Each number is 200 + 40 x the weight over its row's rms, rounded and kept within 0 to 999. Layers, rows and columns count from 0. The size before them is the row's rms in percent of the matrix's.

# layer 6 MLP down, 64x256, rms 0.2, rows 0-21, columns 128-191
110,257,192,205,224,206,156,148,182,206,182,107,271,161,231,181,212,296,168,315,207,253,236,188,225,215,133,146,214,215,202,214,193,227,179,252,186,225,249,200,199,168,210,125,105,154,177,143,241,191,190,186,134,53,196,213,206,188,179,147,155,226,241,155,190
099,204,200,147,155,159,219,189,188,263,183,197,225,150,169,219,195,217,184,146,184,175,262,197,201,214,210,184,146,214,168,213,216,219,208,166,162,232,222,109,185,202,219,167,268,188,215,199,190,231,167,224,186,131,252,335,205,230,278,247,208,148,288,162,226
105,228,180,165,224,161,136,161,206,237,241,141,194,265,202,170,207,202,231,199,120,190,216,166,232,191,217,214,185,201,173,175,174,201,273,184,173,237,234,244,200,118,175,256,191,236,194,158,256,184,213,116,212,166,112,200,184,200,276,205,144,232,232,243,236
105,227,192,207,224,264,132,187,206,230,200,218,167,163,234,136,207,206,175,185,154,150,248,162,196,169,172,165,174,204,215,216,158,208,251,220,234,172,139,140,167,127,129,194,163,276,234,202,147,148,133,236,219,185,148,209,235,207,215,165,227,164,237,278,190
106,222,148,168,178,210,185,184,182,190,220,224,267,233,214,140,247,159,208,204,159,153,227,178,189,185,170,122,193,214,211,218,206,269,167,178,176,225,206,218,242,271,114,212,223,197,202,151,178,174,206,152,220,311,212,157,183,253,160,160,241,275,161,154,228
104,223,242,210,184,213,320,203,204,143,180,157,216,159,208,308,187,225,197,203,88,205,197,240,254,182,133,176,210,209,181,147,273,298,182,218,222,218,227,212,151,96,228,173,279,205,177,180,184,154,172,239,229,170,184,168,152,231,116,140,176,200,201,226,169
103,177,195,157,179,174,193,242,235,234,223,220,139,248,247,169,184,117,203,197,182,229,266,221,160,209,190,228,203,186,137,184,210,145,191,200,240,179,203,173,146,148,156,82,236,209,192,148,208,200,201,252,281,197,249,212,158,267,169,226,185,166,142,221,243
099,191,168,212,252,208,186,173,208,231,190,257,241,195,234,216,170,100,195,192,154,183,191,228,182,164,209,195,202,174,196,294,229,210,187,176,211,181,295,259,224,223,165,185,197,285,204,194,217,211,260,175,195,190,187,123,181,264,176,227,225,173,189,202,197
102,181,210,96,185,224,194,184,206,194,154,219,330,185,208,184,175,281,237,226,199,161,213,169,203,208,235,191,89,178,235,211,223,190,145,198,165,254,164,171,97,233,207,194,187,176,198,66,167,252,187,151,242,172,228,279,177,152,136,144,191,158,158,153,218
101,204,158,34,186,143,243,125,209,204,208,154,161,164,187,146,175,180,183,211,175,188,215,249,200,168,219,182,124,143,259,176,248,262,238,240,183,235,143,167,196,239,197,174,206,150,148,230,230,189,162,147,221,215,145,208,208,255,163,235,236,270,201,256,168
092,147,205,211,250,208,202,165,180,156,241,162,306,191,210,191,206,168,172,249,268,179,198,159,161,258,238,208,174,173,268,164,250,250,243,155,81,215,231,222,243,265,166,187,256,201,219,115,248,197,210,189,190,191,228,206,229,181,179,218,126,193,216,167,200
104,222,189,195,129,150,227,166,230,203,135,183,199,227,291,127,185,107,199,244,198,236,157,163,257,272,215,231,173,160,162,152,176,176,191,151,226,245,125,221,292,175,167,109,234,201,136,214,174,210,219,90,200,231,176,153,229,219,205,204,197,222,202,235,209
099,196,185,202,193,167,212,238,215,180,217,166,305,171,171,184,272,190,173,242,227,238,189,157,173,198,244,165,214,216,140,215,239,192,235,156,170,193,216,213,232,152,181,164,233,203,210,114,214,153,214,272,233,279,266,189,159,151,211,217,184,140,223,79,182
094,195,196,228,178,250,267,192,188,181,273,262,338,193,155,188,190,195,197,191,186,200,121,235,226,154,161,160,185,236,163,154,209,244,99,201,181,186,240,225,196,239,184,218,208,221,216,166,216,245,199,312,265,174,282,166,172,222,203,277,84,215,230,179,201
088,214,181,154,230,192,122,294,203,188,233,222,239,205,201,127,181,214,195,259,134,187,241,147,242,191,204,208,212,196,210,206,229,187,211,130,201,205,327,184,187,234,209,213,234,193,140,283,202,217,124,222,195,173,124,177,186,235,208,221,171,212,222,142,186
105,280,201,278,246,142,210,318,263,188,136,214,152,205,184,184,212,175,147,174,209,160,212,205,215,152,183,183,216,198,162,203,201,247,144,153,215,174,201,237,212,201,158,215,209,219,189,121,270,183,233,175,232,166,239,117,262,253,231,196,240,208,214,200,194
089,231,190,227,106,161,191,155,170,191,168,197,210,194,117,226,177,210,172,139,134,146,220,238,221,195,231,188,196,236,194,213,196,265,212,165,174,203,182,198,134,164,153,119,186,248,170,274,205,157,201,183,183,183,155,169,225,165,166,177,233,197,140,208,218
095,231,96,201,217,157,245,225,189,238,208,207,157,182,248,187,125,127,168,185,198,248,175,177,212,178,174,187,213,227,151,99,219,182,116,168,207,201,124,166,208,233,165,159,240,231,241,136,171,180,170,171,187,232,183,199,205,210,202,211,189,168,187,133,193
100,199,180,204,212,178,221,128,163,211,146,140,193,236,218,196,163,153,123,232,200,195,286,223,206,231,132,182,153,213,217,160,207,230,174,233,155,219,201,172,195,186,169,176,245,217,262,138,210,75,247,154,238,190,183,114,167,216,149,225,192,255,234,235,86
107,183,160,318,180,228,186,160,176,244,198,212,148,227,142,200,248,187,178,213,295,195,252,181,188,234,227,232,173,227,217,186,227,171,233,219,175,167,178,278,185,229,234,202,186,161,283,192,197,126,196,166,200,153,234,142,208,183,175,217,183,183,213,205,168
096,212,252,121,172,201,186,196,243,247,248,198,254,172,242,161,128,219,302,232,196,156,236,225,227,143,208,234,194,229,268,196,251,212,195,230,226,293,91,98,167,268,180,269,178,201,242,246,288,272,244,257,220,197,160,177,116,190,251,204,209,229,158,237,170
105,196,214,167,252,218,213,137,209,147,148,175,209,180,282,186,219,196,212,185,174,190,230,232,164,247,211,216,191,241,171,190,247,241,224,178,200,138,264,162,228,145,181,110,237,206,201,168,180,99,127,235,194,171,213,156,176,164,170,221,236,144,175,119,231